config = dict(
    n_layer=15,
    d_model=96,
    n_head=2,
    n_kv_head=2,
    head_dim=32,
    d_mlp=576,
    vocab_size=4010,
    activation='gelu',
    norm='layernorm',
    norm_place='pre',
    norm_eps=1e-06,
    positions='rope',
    rope_base=10000.0,
    rope_fraction=1.0,
    qk_norm=False,
    attn_scale=0.177,
    bias='none',
    tie_embeddings=False,
    parallel_block=False,
    init='trunc',
    init_std_qkv=0.125,
    init_std_o=0.0279,
    init_std_up=0.125,
    init_std_down=0.00931,
    optimizer='soap_variant',
    lr=0.00484,
    lr_mult_o=1.41,
    beta1=0.95,
    beta2=0.95,
    lr_head=0.0112,
    grad_clip=1.0,
    warmup_steps=200,
    schedule='wsd',
    decay_fraction=0.765,
    decay_shape='linear',
    final_lr_fraction=0.0,
    batch_tokens=[16384, 32768, 65536],
    seq_len=1024,
    doc_mask=True,
    train_tokens=92520000,
    steps=2961,
    dataset='wikipedia_en',
)
Each number is 128 + 24 x the weight over its row's rms, rounded and kept within 0 to 255. Layers, rows and columns count from 0. Numbers have three digits each. The size before them is the row's rms in percent of the matrix's.

# layer 8 MLP down (transposed), 576x96, rms 0.17, rows 482-554, columns 0-95
085:137104153146157130121144149143120148157140146119161105139147141091152110121126108152114147119125163124082114117097162125159171177136182111176139144104117098118100110100071117128126168150144129111098141099151131088116120147124120102137111079124185112093119135118121126149168104128140137162
091:152108146129172129064134145148135107084140125138139140119095148115133145107133138125106152103151103150106147132178152131178131131127125128170176118126126160108120124108082125146144141183135087147131151145128117106085076095132121111143158106133122124172145147122128104150113120179164157125
097:123158163142091131138122091139115147150116148145170107109153124128147115127162117130174121083150100084151141129139114108114146135105099182134131105112097140134183155138153136100110114131162127125156115133145120154143137164148161094119164172146099107160142101132111070133153138107082128145
095:105127122137179064116092114124110125136126122138173107126124125138126098133125140119154130151154142109121110141139135094129186147082107117121138114100136145154187102094127113131152153135114150143138080153129092152106202124103116120158112132120129160170129107104093121115111146165114161134
096:094072092130138102118164117133134129100143135144093136135097152137084133162126148125119116128136107128112166146134154118141157110131145121118137129154133144130145111136173142178132132126147123126185114065128153116140109152052121106058132153126143147120139113138137133162112131091123089155
095:126123161142136119151102174121136111107142106134146151100148102112100152087117150127129134155131106154132114070113151129121134077139123134124136138134125137085086091129133109143159175121128093109090128102113125105155098135089171125084120167124170106138183133098108174119103118105113132148
091:122092058102127105177116128142111131143120089150137109161151108140107146177083155154106098136138113110127179151144099148172142097134134150126116124137085119134135084137092114121111132130149121145164131134120135109118165101105117105123133112119073119170145134121098163115146120130151166138
112:079115086127063149149123110099136103121133155114152070104136089157136123127148146105133109114146135140072104137142112161121156150171114157168122100103147106125142083100107133127168118104135093121148115151128129156101111130161124113147106116154106147163143127155104128138096101153148104121
091:126129118161104121126146087152147140143066089105120160139084113138103109155165113124155177126148103139126142107140132127145093144134128134092134101134119112105126110152186141106142140154143153127163131120122106163163084157157141109127124156123120145118169124137204086144130115146121112154
093:145149148143093090181177101077106166161102134118142110111139141147160109123145098124131134087132101135115142150124120076091096075187110104113131120140140122114107143109108100148106105125126134143123116141115082178103099121111130129138088128144118140131136100107116086117148120120136163137
095:151118126123126127109147130132150142160095203120105126133149121113140136098118073140114115127127138105112114120122106120074166128157141158111100132108150140163152152126139145100125133209123140127117119148139119148167158134147129144142089119117152117115120100105150123110196147100189140128
092:115144114097138098164161173118090121127093101151089117124120150126134115131132129138148142126162117116147145128144091117137105128159126234119146160139114148114115147133171094114121126134129086195110126164132093152127132138124119148131154136110131118121125157130112149127099073138157145123
090:119097073179108179153106130137143135152140103112071127182170165157144109139149097151136134084127134115133133122154153139124124128114125152172109124138113102110141152132128160124130124162125119159148106154124132132126167122122149121107096095118144157112094147132073168137126080137141138156
095:115140132160132176157120143104175122143154071124127137168165124147108151137111141133157162133115153148113158154128123128114130139129122201147130165090129119113163113147171141149152148128119128156145099128130152156149146166177125095087176130122136117090118132131087148125110154122152148124
086:138151152140168163162104148129183145140140131122125110107138133113138116106147138144153090120121132155086126095128150107126108147140167120135084132082163147166177119129092109155096132103128100142150111104133149127159105137136157146115158154102123152157141106168134131155068153131136079153
093:123112111086121128144149100131098117112100119082116098081145081125085125147167117110139121104141142091136119130142129106147141139113126170179182116174086087117121120142139147143134157118128119126159120116173089105159150132148162152119118129081125154131141123130071138116124117153136099148
095:121098108138139120129186168123096109103123152126114139174131116124106153162102130108131109126100091172095123121134135142131141098127131103156150108128079156105117124087128123141156119107128123152146110165112092148115109174144097155180117123162087112148114085077147145134083138141114119151
106:111114143118144153168191152088089146150173127125150147171118143133146125079120125114104143150123125134109113109157125143143144115114115150131159098117101106094096188115136166126106106102112141126122137079135141097118115083151095111139127118104124133114106146090117178133145084169124139129
088:121128120122118103125115115119181103126133103128123112141189122159139124186116148143168122140120126077130085104124141132118117130115112096125114129148111085156136138145126114124090086077122093154161142138125168113156163118116120130118096116163156131128080145137078107153096135080152141103
094:138157130140134141166098122132097144136181073109149133157138069112125141142160122147191134154113084101121162107099142129145106121122124161151137107123120152173136160114166122108115165116107114155134083122169129133150149121157144113106131108100130147124136120121091103094129112110089093141
099:090158167109119124126104143115109073111141146072178135119130146110095180078151107135149119145133105096113099159124121117115088155135142156144156164125143149104123167114172089146097126105152115125156160153106123129121146176110124145152109121095101116129142125117093154117130104138122128115
126:155169093129086148142158113105095134140143173186122154096154117139116128145105117136141106158173093125125167095122082105139121138139129162179126090118088132144131120120112146140137101143151137092125150111134143135139093120118130119140091113084083145152163161106144143149136129127095140093
110:138099131095124163119127149130106124123163085124133132138146167155138153083085104196125130141112125113144068156122132139122133084131150106117159114156133124139142092156151110141125144120111125112101167131129126166120114115132097171083113159116160102104129140139113141180134156145141177097
103:083128131154150112131116107167103100106114173102113141078109125136162117131128174127125079141114129126106139173108094104133121098155119128186139149155109143121166153087106148128128117140125122144144157166137116143127094076140076110120099147088094159122141136101101125116115128153125146109
095:174151127197171125155135134122094143149144135120140118126140096112098119155108152117163141132138150141133150121139157128140135120134134187114114109113108157094125124159120127110170100169154124088159128148139089141161182123122097149121099094112136143134115130121068146119130079091140134106
101:130123165082081123106114091122137123124170133164139132125109090107127136155098139141138129116129106143145144164154157135124069128114110166106118097165103132089132154070139085112122102126159127159091146122169113133147133122112122150118126131096104127112166145115057148137126113092120121144
117:148153121118128133128146138112169169173122136104175087166154126160150119107111118077131123100170129091144113108092149136125173133147140192108149130103128128121130121145125172108107160107099137143124075136103149131144127178166158128116118157144119154131146158135142146118142144104131160153
098:112134094130122100124123123110149113099144151141111171105112076108111113150078159145108144125130092120111145146158104159157097139146167132104130069160131103139112142198142079111092063119135127131106130127120140141105125126123083101136145126134122154144175118151149123123101104129121126129
096:150132104117154147163141120111116108107148105091152124132142138137133133121150097106127109131129097110107065114122151137140199132124131149134172135137163153092142084135130107131140131119057106143123101129116166101143160139185137135123114125129139119171094150143123182140100095137112126166
096:100112147183133090137103095128145151132119133151115113139097104149112146114134104109099161124115107131071115146073100103115142166117085136151117156128135110123123158112140121143149117101108092165123119152127090107129154172110133117191163151110093126153134118089132113165153157127153143109
098:108140122129138121140128186089119117128105098106136120170161146105076109141100125101125150084093128105115140132140165120088104146081137130119154112108095130076134089134139138145131139167127112112148175088141115149116111120138113118122098099123133113151119097133053092155122131159118137122
104:127158129055126158149159103137148114119133115140132136152129164096150140106138116122133116064100138116127128112151138159141121162141112201123140116141088126176131132123112112137119171096121170106178117114173110092118121120154119105103166116114134143171119131125154100146131102141135112105
096:136115117099159115124121130146119110083115141138138132111128118150099135132140112126115203154127108141109110177131141189166130098147110164116175120146174130151127202073145106124123128165147122129100132174123145100091123135111102160160115114126113155123135145138143128144118143124150161124
098:101126163124144127088185089089161132113145138136132106141102151132120123116119085120083132099188108151131094092111136129096163131104133149134107124159107110074157116144171136156139115107128140134129129126124143108130097141189129166158114094143146136089146152147137127159139113125118155100
107:135081106124150107099167118118141133147123155110134112108131133144125136126109140128113133051170152106137143114115136135110079141127117121134097146111108132090145143110147087162110142107088102140145110107143121123098165195141094159119147115131131163105170176171120133111108100138126125171
104:160098156103151131116155125159129160149156128121162095138133161144124108152185114139112112109153143126135155155094116117119108117117120139124129106102085154096186122166161112138085084094149133118133100138139102125115077104126146102128167145106109178092161133111110102147111136124100115108
116:176150135099079099139097120134120122116143138116140147124127054111107111160103134121156114172127101133121140139120094125097127130144120132150126181145158099099163106109087103124101153143109117169117193102144122102154108138107122106123118100152110114153087145122138160132142113124105147166
098:117118102156114116099129113134119131135092092094097166085142175106152144116122099131172101065135090142165118093133153146110125141136112159123175141126134141125155074132151125137117111118137148157142102103125099165147150148124148101134127141130126114088114132168091102117093158084127152132
104:141142125111138130130079146105095140085111160092133113122141092079069142149170110128130121161117116097149137124112093112098161125136124120084115137102131149150134082162124134134123123151143097114124116193117126107130176103093117126136159092131144130116141115120127128150115144142121155058
087:121136108127157170126163184126129134145128117125148098161121138123134143114120093150094186131146097132147135167110104155141132111144135147110156143106138084080156127172126131134124197087120149131111135108097155079117127126131096125150138135120167115128171164102113148169096116126138142121
096:117157138108129131118130170125117118122168107126136141114115123132128154178138143110110127108108124169164116115178136107127125112137135142131157142128146099106162132146149146147137062167117147147093108112126143173169140157103172079100117128101129055135118097139101129119118113085155160141
089:098096135161121143129100116169115088143139169095190068144142117135147150104099110129118152111130097105143139114144109102116153127116077131106118157120130103126117121111096107131107162116133084112167096166105123106136116113161172116152102108122142101133109137103084127108127087097119153125
109:136161147115120142168085163131151163165140111161122131110121107137119148112087144161140131143125151104123137104132151096116074083189104154152088142125126094132131124111151114120092127118135123165157143126064125144158178129139144129108125150072113126140144132167127092118147122118123118102
105:129141108119132139088121149154110122118119154150171135129140075134123098150100128104131157114104167091120106145115123127127151102101142154144115160157141118101140074133210154136142141097098127138119132139147164129153154172145158135109126132160090138136157109165135115135116091136066118115
101:133135149137116149123134119133131121139115117147118140162145129157119135155154099152119148083132124075174146112147173144115153162133132179130153133114142100088153116125103107168076119180086143136113117102122128126139149125132176094133140178158161106117153078130128108142122090107145148091
094:095099107169096143128142165116135146111111077134096117142172153152100095142135098153156069063131140122127115091106147127120125109119128150151105135158141119123094103149123118149091165109142102118174090169149142127135132117101164137115136121128166141127087094123146144136143121124145164117
109:089143107180152142122125134132131095109180104100123110131128164108142136118103105160179123128134128152072118142175119092092080099111088128106085127099148112137139138142158150115123108112101147102126135105113113108116136106118162119157126116131137153102114134139103165126094150161164080127
095:093124104084137168115175135082119108091112118107112121115118125130115112114139086081104141116132121135149108053114156145112157127145120159126167129144129126118085131124163129111124108146109148118114098082154153127144163108154138168096124133144144096072093111114134135131144113133121132176
105:189096137143131159109149172133116113127119116151136135089162041167135120151169131101128110129177092127135163115145149140125112071114113141124147138152071153133105110142118142111123137139162115148117097159120128102160118134130127154117139174134128151100118139101122115148124103109105121125
099:136136125120091121123137154128114118102166132133138131153134140104106124142152131172142124148137098116109110134129128155131127155131093111116147105086196132179176126127114102152122126135112157129118146112098156186164126111139156104099134174089127143177067136131073132163124112145108122151
103:145116133165099175115098114157151149129150122111140131173144130132111163134130136138101119127164114133123143112161146139134149109099120161140067134156115087155111136140134148142136144093108044139112141128121118091128097148155158161115124113141085140143135114130155093082160112170104100129
093:113099113152142137164158179154126108185114132158147127129119126097124122113116128134167082139133143137162102112118088120109141133144116147139145179069136120122146109125180091169150125131165162167149137120122137135096168120096166134143133141128140149154122139154085133137131117082095148120
103:132143138141166145124129143110121176134097137156135128117134122128139092165142116058121120133089136147124143145109127129074121076087140166115147107140146116135129117112094153125094127173180116111135107114134146088121122122134135135163087154119183135112116094170138122154123136099110133182
099:153131117118129139151096071148106084128116086136126086147138117132107125096113124172149088113130145101142165168126133134140112139123110084120093135185110122146150143129158145108144142116159100092147139139113108138102132136160127108170129076123164140086128100136127100128194129136144128102
096:102105126129170157164153106127128083115145128120131197113180126119118128163116132163132120106157113136171129128121112102090116114105134168135150116139108090084088140150162148149116107100114085098110140117154122137163136130107136148151127131135092140085133089112108133154098108087113151117
098:148163183147128123123124170144142113129164113095134134141154099141132174090126158162159155174098110137141134142128143114115137146189126176086108118116130165167138165130135137111126153146162139136150116128157140179158135097143091155120130140102131084095123159131141104102110125125131124151
102:127132165115151173092138180107149141102157139091130155138165113138141130147114161126111158141124141100126158088118170169144158128114160215149126117121169108082117108159130164146127125152117118123108115115174141106127138137126141169135126122145133128144141168123160152150126098144142140143
089:147106131177130124149171109150132150107154163149176117147148163113151167133123100131167120118149085145115134108126158110124134104094121114150146121129112134154188092121170158108132128127155158154132109113125106154111166139129129141146153121161112106114106082096091141064098140118145125142
107:109157105122124106131114125148112148128148096164148116183149128147119099131131123107113143143153079121094126108139135136149100108147115192109132063139108160106103185097142128106093113136155164147147124088122121140146095181132111148102105133132087101137144167102122151139133123097115117134
091:168139129111097135117115117152124117118171156165147090107161153135180132142123128109101112101084132136095100134152077110169144122134141165090135139146157106135180139104156114134132136125136160076113127099141165116149124166086151130100122134091066135135132148114147135114132146114120108146
088:112107151160180133131118121118156121081136133107131105137140107129133141101099155060104159114139103150070147145134138151132160095162132106101124166139118114105084107143143152094082115147111124103091103156161156159132092131123134133136146099135108111148099140112116174131125173127148115129
080:130079123124102151111143098130134132141111113126160110142112104153103127085125136127127119125170073101144146137124148069142166123127088170106127122115110146094166164116146134122117101131160126112120149167123080147124086111151125125093131103128073118197143114124104113125109134131085134145
108:128110093131144124105114160132128098147104155147092128109154143136125134120129115107098123136104113047111085147101098117117140131115134141124162121118155145141069139114113109143092121152107109158122118119076115153126188099147130133101049087151140143131122139158125130099107137124161132132
104:134132107125108151133132115113109182151148105165125141123101123108095093091154129118175101124116100111106122142168140107123109163098161150179121120104108140153148100118130113134149187126136149105120145149097128105129143132137127107129114155117094098092175081112126078154094106137107172129
100:140107130135083120119143129144163101074145150082132115143132094107113127166116135115110139125141175128139153140117071135082150123139166092134102159134137083133143131134112086118134131105128119131170129162134153153172117129094123140125086106166100170086121110142122115111156123092156109156
106:095098124107101083151145100163148113117163141160127155139159165110144152182135104143123118099132090134109117120096103111096138117141131159163150126102116099151133114133147101123121093131126152131156147112149174176141119135146144085133128153194112137149109198158129123133125118141146123124
104:127114107154095111129122066132105118126110131162121153163136150173132109136157091140112158144094129099105131106126137072132155120146109115142139092181143140108133159135165154148138071126114152163115127160114129128105156120127133128149148172165128126115085114109107129138154068094148139131
097:098089164096125156132152107105133084133120124084131128161095096135152128178166073153094137103133132147111150103138121123083126078145091107100152141113157100083116106133112123142135117108110142136146126123107128173137108167114135121101118097182131137156145132116144149118130160094112139116
100:122075101121112159118128081097122108129113157117147153117082105160157149143122119146142127131139136136155156113188153118112112102124110116177162099152127110114131172089140095126147193134168131159133139119141142145082133148073153133155117148115118124137134161164116144110133136116124107155
114:160153130107120101135097123173139089134137107137124122114075086101131097108151141141126148150138136138178125152115101130131101098133140146111146135097126156156121109187130110067100146125123145123123153139147166127128152127169148124139192136126088143116180120116093152140166144113127096140
112:112162164131132133165103138130133153118134129120138186050099145163119114142156133095087122107094141123171156172139124116131132134111114120107097121096114183135157129129151112117096134114101089116177135067165141133124129126122140115119179147142134095116139137139132157124151125143109139118
098:118088141139103097130147099124082112109080166161180120119148112130106143080124135128121110112111106137101114107124119110139130111131120194139128161083169053122127100134154133154117117135134125098135146093161127149135118126133145127133100143112127124190132130139111162103142080146118130147
095:121142106141125087128138123164144127134113118103120089115153084136132132136070135132123094144138102092137169123129145122163163110145134121155118087090132084097145084173139112155108128140129098159132130137141147127121094155074113121179150129142058124113105151115118120154084113129136123114
# layer 8 MLP up, 576x96, rms 0.182, rows 483-554, columns 0-95
102:157134120104110162094153139111141179132095114101153098176110133086144097163141136161126158080106112114198116146106115119121119140122131118140121127139136103133162116127126110098116149088099124113138106096134129144150118120097152092107170133100111116184141122145116093146147153093139116169
096:157125112107171147121093156116125126085129158099097123128143137123155165152090115133098105205099148139099124122104151157140135159125170130149114116121138160117121161164118137123129146125101140154143106113113128113127115106092100141134125100100128154124106144101178166190077145123135124110
105:134131116091124124117161141112164179108126136159128166144106128107150139169102134145074104065130125143132127124171115144159125109136125143123108171136131110147128097144067129152160135129124108082110125118154100127157109136140150101140119185153155193118145103126102122150117143115119104121
102:143145154141130169148150120108126151092134118154135094121092137116083129117115134096128119101141146121117133127094161209144148147094144059142137114140085162149134117165116121142140117133106130143110128137132109100153073130142156136104100084113147162147154129110122096125118138097103122172
095:151100095178129127147114149118107151144157226080092152092107108149111169146136125097132147117119132136091122121139087147125140134150113132111117094139117121131117107120170175119149163123126134159092117154115121134147131143127151120114119137107135109089085123113121151102150133171121110155
100:099175090132141129133093126121152135157099111110132102120127134077112116104124095101173136127104141184129141107117138122119145108123121130098097125132166140114112146200102107111146079133135077142093100089135143155125135158112145107142124126090100124131160127093153106113161154167114140124
110:123123105123115130150102135160122128117139101131130090132166116124148165086117179149158088129173134153118126109111145126113109161145163114107127131155119074155137086118144123107122115097141142103129154139153159132085085118098126111110132138163112073104129092137103137164150145178157101162
098:143139115168106128115103133145102074171146112134153105146135119127109144157140144154148111127134140147114095136179134136123128127111123136106109166092141112111123093153133146122159133124171134105149125131122137089189183074105129136134069093112111143123106139069156117124181131114132128112
091:129125130097131152114148102160177127134144126116118124125101144135154130157124141123099090100104141092131098144131164142125125186155102130133106132166097156106108143163139159139112163168148119064107110115136157064169113092114155115097123132140144151101127126132128127136126134165120179094
099:101165131136131096122146107139128138116155108133119108086163127173115077095156180119135135109165106138111122094158146134164147183102124117163133126137101109141107158162120166127178118060121103103090108131117119121141121110152162125124117144139138130110149104131120148117169151124101103100
106:161130112147119130148155111097096096106128127116108086094159127125148149131103120165085115127132155178117143143125125120162162166125078083108165145118106099119136106102112131108095137136106109151127113182085126078152107152087106168153129116163144127120165142127108096137138146133114128113
091:152125158131135098130111162103126151132122170137131137114142142101107129119128146099124100137116110102112123100157154108093119102132112144096141092179101111125149153120104122145176136108116093142147158103128153097154114110132130158171094116092116117138115116096143181098129197088169112094
093:132136128140150082094155137128120104171132170125146106085121112126137130099120136143120128145138109088130153125076121093112145137120147084141129154139106163143087143086089112115092124163145144138147174131104163155108128079141143131168083152140129159107143148149147125141165104143112086150
094:141111130122131156146090116176130143126140082133178139100156132116121135136123133128135097117095125182133120130160094109103097183127187106129106144111119133141125111138099155118101178083105153101089136111148185088148136162134140138158133135144135115120116154102129088154114117146129152124
094:134113117174210120131156140137115117169120095141161113119132097108121098155104130137099134146095140167122114151124138119108104177115114136137163138139103104145102136141134121102159140136155180129102095096120166111127116155134136120115103162127081121104099079147142128141127136181105116105
091:165147126128159161095119112082123117123131108112200093121120150132137124172151155082136090174146114162127104131133143129122113147164118144150086162112126134140151134109140160129078135107149087114115160157151137154159113110133141134121160125114141129096130100138132106148120114074173138113
100:120065110137128090134122113122091178122111094144135132083129145147124113122110135157133120125090128109124072105083093130137193120156144111109104113129109138142155143168161131145128134150128128120134143072100128110174136099097157135123130113165110155128128138122165103120101165093116106142
096:116142147144126154118140165136125122109123175105127109138065104110130156133155119077125162109125138153116175160163097161115173098129139120116118167102117144167160120125083098109157121142124141103126139120148118129118075136157138145070130116077121115122181130126125107128123105129110128095
094:116130113150133125133117115128135181126161139143164120109112172059165108130136138121123128100137127113184158064139129135105105074114172121137139109140148160121141139143087146154151118164090116098152167152114139123127087110134123142121111138124144139183165108111131149148143158110119135140
102:123145098153119133126093121129154166120120075109143135102115135140148062144090152116137161111126132153098113109128132135168106124113133093127139138124114116163119152163098164114128119123074152100136160140139126101116158170134138107134081150137158149128158151143166178163159097133135087106
122:107125113120122119126134084151132165121122107144109136160156090152143123096134158134155134106137128122142100146111134117094164139148088132137094126157127146136080152115125156102118136125139105074125151100148111138189135082107160101160135088165071134083165116102142151149129136117153148100
093:097125107142156125117121123180180165084131130151103106151137138144133154108100140137119107178128109142140108157160150148098111118137101112133104146069167102103151148104142090148143144118098178129091189134131138143105123132157145107117098126157130157113080121096124146110118127131113123112
111:110132115195078165079098148162113148106109156120111104107127144153146128125101138122062139117130155116127155145168110147107088125137126137162151130143142140094140127101093148135160100165093151162120115117110109149122151127181136092110098131128113104108125112111105120099145111118141104153
104:115156129138159174184152119132131139154133148174140093137134095130120092156142100081080095121106132136116129086102115152116141113127141100118120133149077140140144117125112136116130120095145132100133119130135137140158126144099118123126092165148101126072099160094136155080131174168132097108
108:137166113125103107071089110130165125129141141151145118128164159119065141098103137117106117094163162138116083107121166182118112181156142131095121135110161146142113121139141146118129148142153124144100136104156147139129132117083107131149135119145139166122163103140121090119122141067110126138
097:091141161168134116076132120142128109122176126130082142142124176135096125183116114149088079139112133127125145091138136158133091090116152110129135115130105146146165170112106126125125092142178099113149186144153164147122121107094132135135127108124139093138120101124107122151167148125129123149
099:122145165122122140146104121137116176151150162129132107119125154135130157137125111141134108128081123105121124130115121103106176129105122148114171167126095145100174087116108131131107181164143158100123136172114136099144108090089130118142112159116136127094081112083134096134098167103133133082
093:116145140154141140111101127118112148171149128145151166112100153109150106161111134158129145186137077125136109119165155129117080083174152135133097100154139098121107144130161124133115111122108132107163143115173115158140107116084151141126125106162114124141133115124112110140191173093138117152
093:127127115118129110141146152132158160067107124127118143099140115131083132156113151110142127103141095136178106143114084124111127123174122150119132109130107141119103141099037167136142126155167147107107173138136162095122145112130101138136101141134123125110124124108100161091183136133103152136
098:132139165168126104132119158133078160152141109135109155147154103158106133124149124074095119151168135135114134144181128127086158127074161133135124130113130133126137128129101113118077130095131134125128150107159145154113097084134143124132115129083165141156120085090109112145155127095144153172
115:140195120118160096123126163143168152084104106129135117146109137109105094192129148130154149082104168126163090128170138145150088141119122150082129115127125151152099106093089128165153127093144122108164082127125117115134141121129123112116098087136133137150120126115124116106142096118129127135
101:153174125154110131149126160103143149087108129109130141144149115093161100125123138125168100097089157122118072133137167124117105146104120123127099108121105123133111121158146145148124139082140121112172179075152124132152101099123166124135146109145145138147109183097144120150172117145131083123
095:144093129157131142140085158143100088113155139115149109150129102171125107107111122152125124123114107113137113158154097120094128125135105152069115143151102117133104110190092114085124119123156129166131091139090169142177101091110159124110145148092132137136139115127151088145137127093135092131
113:114116140137151103081143092118114094192123131103112121122094102150129138112167142153121088139112148112140147084124148139155115143108118126116149170096125165135142139128104097110115162109084120104113141115177137146142172155123096126113166140154146100114168153138095155151175097135147108112
095:091100128150103134162111107082125165156095121113142147124113128112126114115123110163085151143133109166148092139128147098127195195139130098152095105147158109134138131132102101146111173159127117091155139142147155071120127150129097098130107146134133127128146106141096107096106104121115133125
113:099116121146096132116116127132105142127101145099128173123122133157078123106123107100160121128126125113123107181122132122141130117150126104112074125178169145138082120152113156086131124152159106117140120154145175116139124151103097095082139141157135123108145120188138186098110133107123112093
092:132138171140156132137094129130168149101155138169154080139119141146112100157146098100126181169122154099075119117136140125149107118120112148114094098133114095140122202103134136071111159152107107107135126136143124107108140100126146152149124128113105120156137114120177151163141125149124113103
102:132156134138105146094153150141121140104106082119140121158147092194169125127161146130119131124176131155090148117150125100163135165090148085130127103102170095112106127128109137121106110124153143100130160144126116151156127198124101113113133130129152114128135140099125126121137147098069155102
090:135135105186135144090164096162107089113146132156117127084182148175128130182124144115093135156117145111106124133153152094135102137140135150117159115168128085141135119112099127113145106140115135159075135152096104092147122135118126115122143126135115088131117086124119116122151138134089157086
096:174186122167154163110112120145132129095131165164112151124115096152117151112092125119139116141141135131124120142122180147147099118125078109146137123109137152149147117131174150144102154142114157155117121129087093146080125164129156134097155096118139107125148138077138143178167118160132134147
092:110164134147122113102129146149158125112121080136143139134129173112122106169152138089106072154138142148103143105135131115150094112140141138098113091154149170098101189140112106117129073140113132118149117099131131152157103114139095132094164135152143127118170088137124083113123151161105130107
100:126121188104148114150149136154126140075128133079154135092111133120144071119144130148089182160124154135115115152146125111125144111141130098138155158146109101092079104120102145096152136150133144164088107131097102165115153120145172154132124114124127089107128146146113095123133142126122102166
103:159111167140132115150162163103164171087133095133121173113114118134146138139116150140137149134139138134121116146125125143120116070094130094113162062125093131167136166130125159104143112133123121165123173112112133126131126101141135085128097125122141137145123114128135077103149103106107201129
088:103152132122171072107132154114133163183150164140125127114115144178122155135118117083112168124133147105118182172091120115141120120138116120110109191159119132139130148112134131061137116154107152137146123120145156125125106113122111121137133145108090130094114117092135107094154169142103129136
104:172125148148088084122152145158145153153137129114125124066153113147122112112123133113117093125171114123102084111194156119145118180130128149144137142127073110130119151132120094104134146127151152098121115148163115120145111097124075148143157140123113097123157128071154142127139149134156129135
112:096168093121153136105107147117150157150135157163114119081111110153117111103136159130078100160120134124133131150097189100115151111136120110105123130106139090148152115123153101129110113133131197167142154126126092136179140102127140122112114157125135095119146132113133133157138122126053116136
099:100139064139122122094101119169120123105151128105157127138082167142126157178112110122096123126126160103121168128110126106148103149109093100139097122055185146149153137123098114151096140153127134099101163119106116144143119151110146112139109127123112140137141165132121160127084150120108131114
104:151159133153142128157088159143111137147124116172138136153080121144134114102142132101139133152124121103151141088123124132114071093102110140117121104143131147127137130143086111178154148121134147115158116134167177153161167098152154161150117147142121146094133125113127087108154115120176084081
095:089079128134144173131124122143177107088129093122172146096144175142156103179113142161122099137165149125113129119150117085160123143119121096112162123098107137134111099110148165116110137098115128116129109119093152115142099144105105115173099113128115111113062117137145115123158138105122145139
109:121127145163126135133126107107145122123175155172167147098156140117135106169103108137110106119131158187149102108102140081103080115111126131159173128137123104128122105078146148102133082158125142085088128134135141120151154117133097080146139140148130126117127125118103151093115121091165129156
096:072095115126130137134116088123138158128133118108160085151159148128112098122075109094146163114123118095118136128144146130138101101103144115156129122155140108131147141171149108134131110136137105148140092147165164124108112130102077125151147111168082094108156139116171141160137152135120158188
104:106143111127162157091142115122143122116145180169105127148125100153109108147135138151130135069147155100144096124079153119108165147137088081144100129099110122158142135143165129148136141103116114109104115100159099101105138098108176091106101145147122148113111165140105106114161126168115148129
112:138134123112120100109111081191144101125148126099162119077132121097118139111100136116196111146079112129125119114135145161106141131120159105153154116120161111122122128113123125115135097175105127122136134140123115121094086171157107133120140122105138161086123160109162136160143176096146146090
103:158123135162117169152106112099163145131123166130142140133159175114167116148108161131126120127170119141138089133130099145132125119119145112179147083089125128146162115085123091158127140146124141126134107151113110104127181132120130144120150078159127125116157109123104150089127189155153169147
097:103126142123160123112112108142167095150139146136137091142134142164109118103099119116059105137152156103125099131120115132123124172164144170128144096125141132134152101147111110131113142107143140135101143138142142180162117141062164151155123157159127100169124088159090112133177103125112144123
102:123134114102131129128104141135118142121136132150128125156132158103142134089164098154107080117125131170158137128099102088141097132129093106141129135104124160182155112102103145113107132105162115168133106182097121170127137131068151146177135125120115117164144109122093124079099133154089129106
095:094123121155128193133126124112122142116117112111156145121164124124136151125114127087096111107148125151136103123141146145152119098122181110141103143124130140112114101160115138149106137124145162154085125162146080124132031147098109119153159128125097171136097122114095125143134130147129143182
098:155113136163157130143126167155117183138144098144121123103110107105118117139163159142143086141139130154148127125126155153108162087118170136132167118083134140089116142134092159119157111115147107128116155165143134123103158164108145091113093171161114077131114128127147105144146160084158122115
093:101158125139125107145110124115168156095106101106173134166154141120137118121111144129177146135113176169103093075096139167135135139146128114167153123126094152136093147111150117138118095164119087099154099154125099141142098097105128130144174099123187157134140130124117115134117129116128157114
095:120147135164112128132146120167154133106103125150177135103119136173134122123111128109139139145134098128104133124144096123158147171142098085134146129142158091107057158104167147119118110131135119080147175119152124176117129134106091110075186127150179146116122116150124131124133142120125142127
087:199117104149117131088145132130129151126129141097105083134149176133120176170093155100132134103070109145140119140094145116136134136128094143137117142148149125098100143156100106133144144126151106144138144170089117119112130175139124117111103149151173117092112131127109127164136093077128124138
104:117126151129145099148143106104110075153146118115163151098091150108148110112126148104122126128143120099158128129132112109140160134110124073129126139130118061148102142093079087138123128105111139139074151101099109109165148106167094116108131125144153164101110158130119128139106163125146176098
091:080147126135160112151160126144126127132133088139145144137125106113110097078076122081137098122133143151144112169159157113116124163125120074151137147141155096122131159106116140112153080170121143133148147129129141115164112158110127139097115182184140120147158136182112157131128121117114130145
106:093151080128136118151111156154120157153110128118106158150131123152124123130110141155120138117131137118131126153177161079114129109136148146117127086061166147143123171160091162134126101121138135096050170086129150141137116110141132124116130117102117080153112105110126116131158114136113148097
104:179106136118137081147165127133137135123107096133126103129117098119099125104128124143119145163141160131126151065160115098122155138118078136137117127100099116118142105077127108089128118154117102164143159145103077118139088150142138147101148129186166121131167151142177152116142133141142119128
100:135144194134140101138091132137123083082116149162116114131125100135149149108108130123124143112151112140151162100152125151112142102126157121143071141115155151157152115152089111162110106113100084119109090140092141115122092138122136128122160129126186118103170100132109126167160158098108148122
108:116125115145140130181104139058128126126153099128140121126109126140129155138111141140137164110095169122115087116135165092120138160140096130077155087114154122123153150115078170136148124073128118120115140127169109106153166133102119135133139080136114161094150127137109106133158134138114126079
101:104103143151095148145083110120162147112118135081098145114123079170104146074125129171147132117129130154117121119118135118095149107107137123108177153119132101126139111112144114140163082095131141134105113112121118116131173130067107127055124129110147133142110120095161149151157114126111138155
103:127132130124140107143061117127165149168115093086146147125121150130116098139067160138112155138134141113116109176122106137106127184093120113133137128103175107128155137170119102143115104108069146148140166131127110104135145126113105128135169157125161104107093131117166159099144144132139120128
105:136133149161149110133124124152163097099115102098148096112115148167156083104110134148112119138156169141129117130105135175092092128156146097108157138126108137135095146161102075114119110167112118177187106121128174108130130136132160122145147119166147133123120128174122160129138104131086136145
098:116090161101119122152101153122112154129072105133112119133127103137141154144093144141158134139201086129085095177088119114108151126094162108110166156108142129131118112137134141130138126125138121147129111114150216096134122122147126122117117111165140120127128123103092132130102120086130135094
096:068101162128178116129114124143144156160069109096159131102088106141148138163144126120094097065086105118150128148143139110082103151131129141122104145130119102105076117140122095153147089144136146151134132106124124149166125118126115145137131155153138119146130124128145153097159145176126128144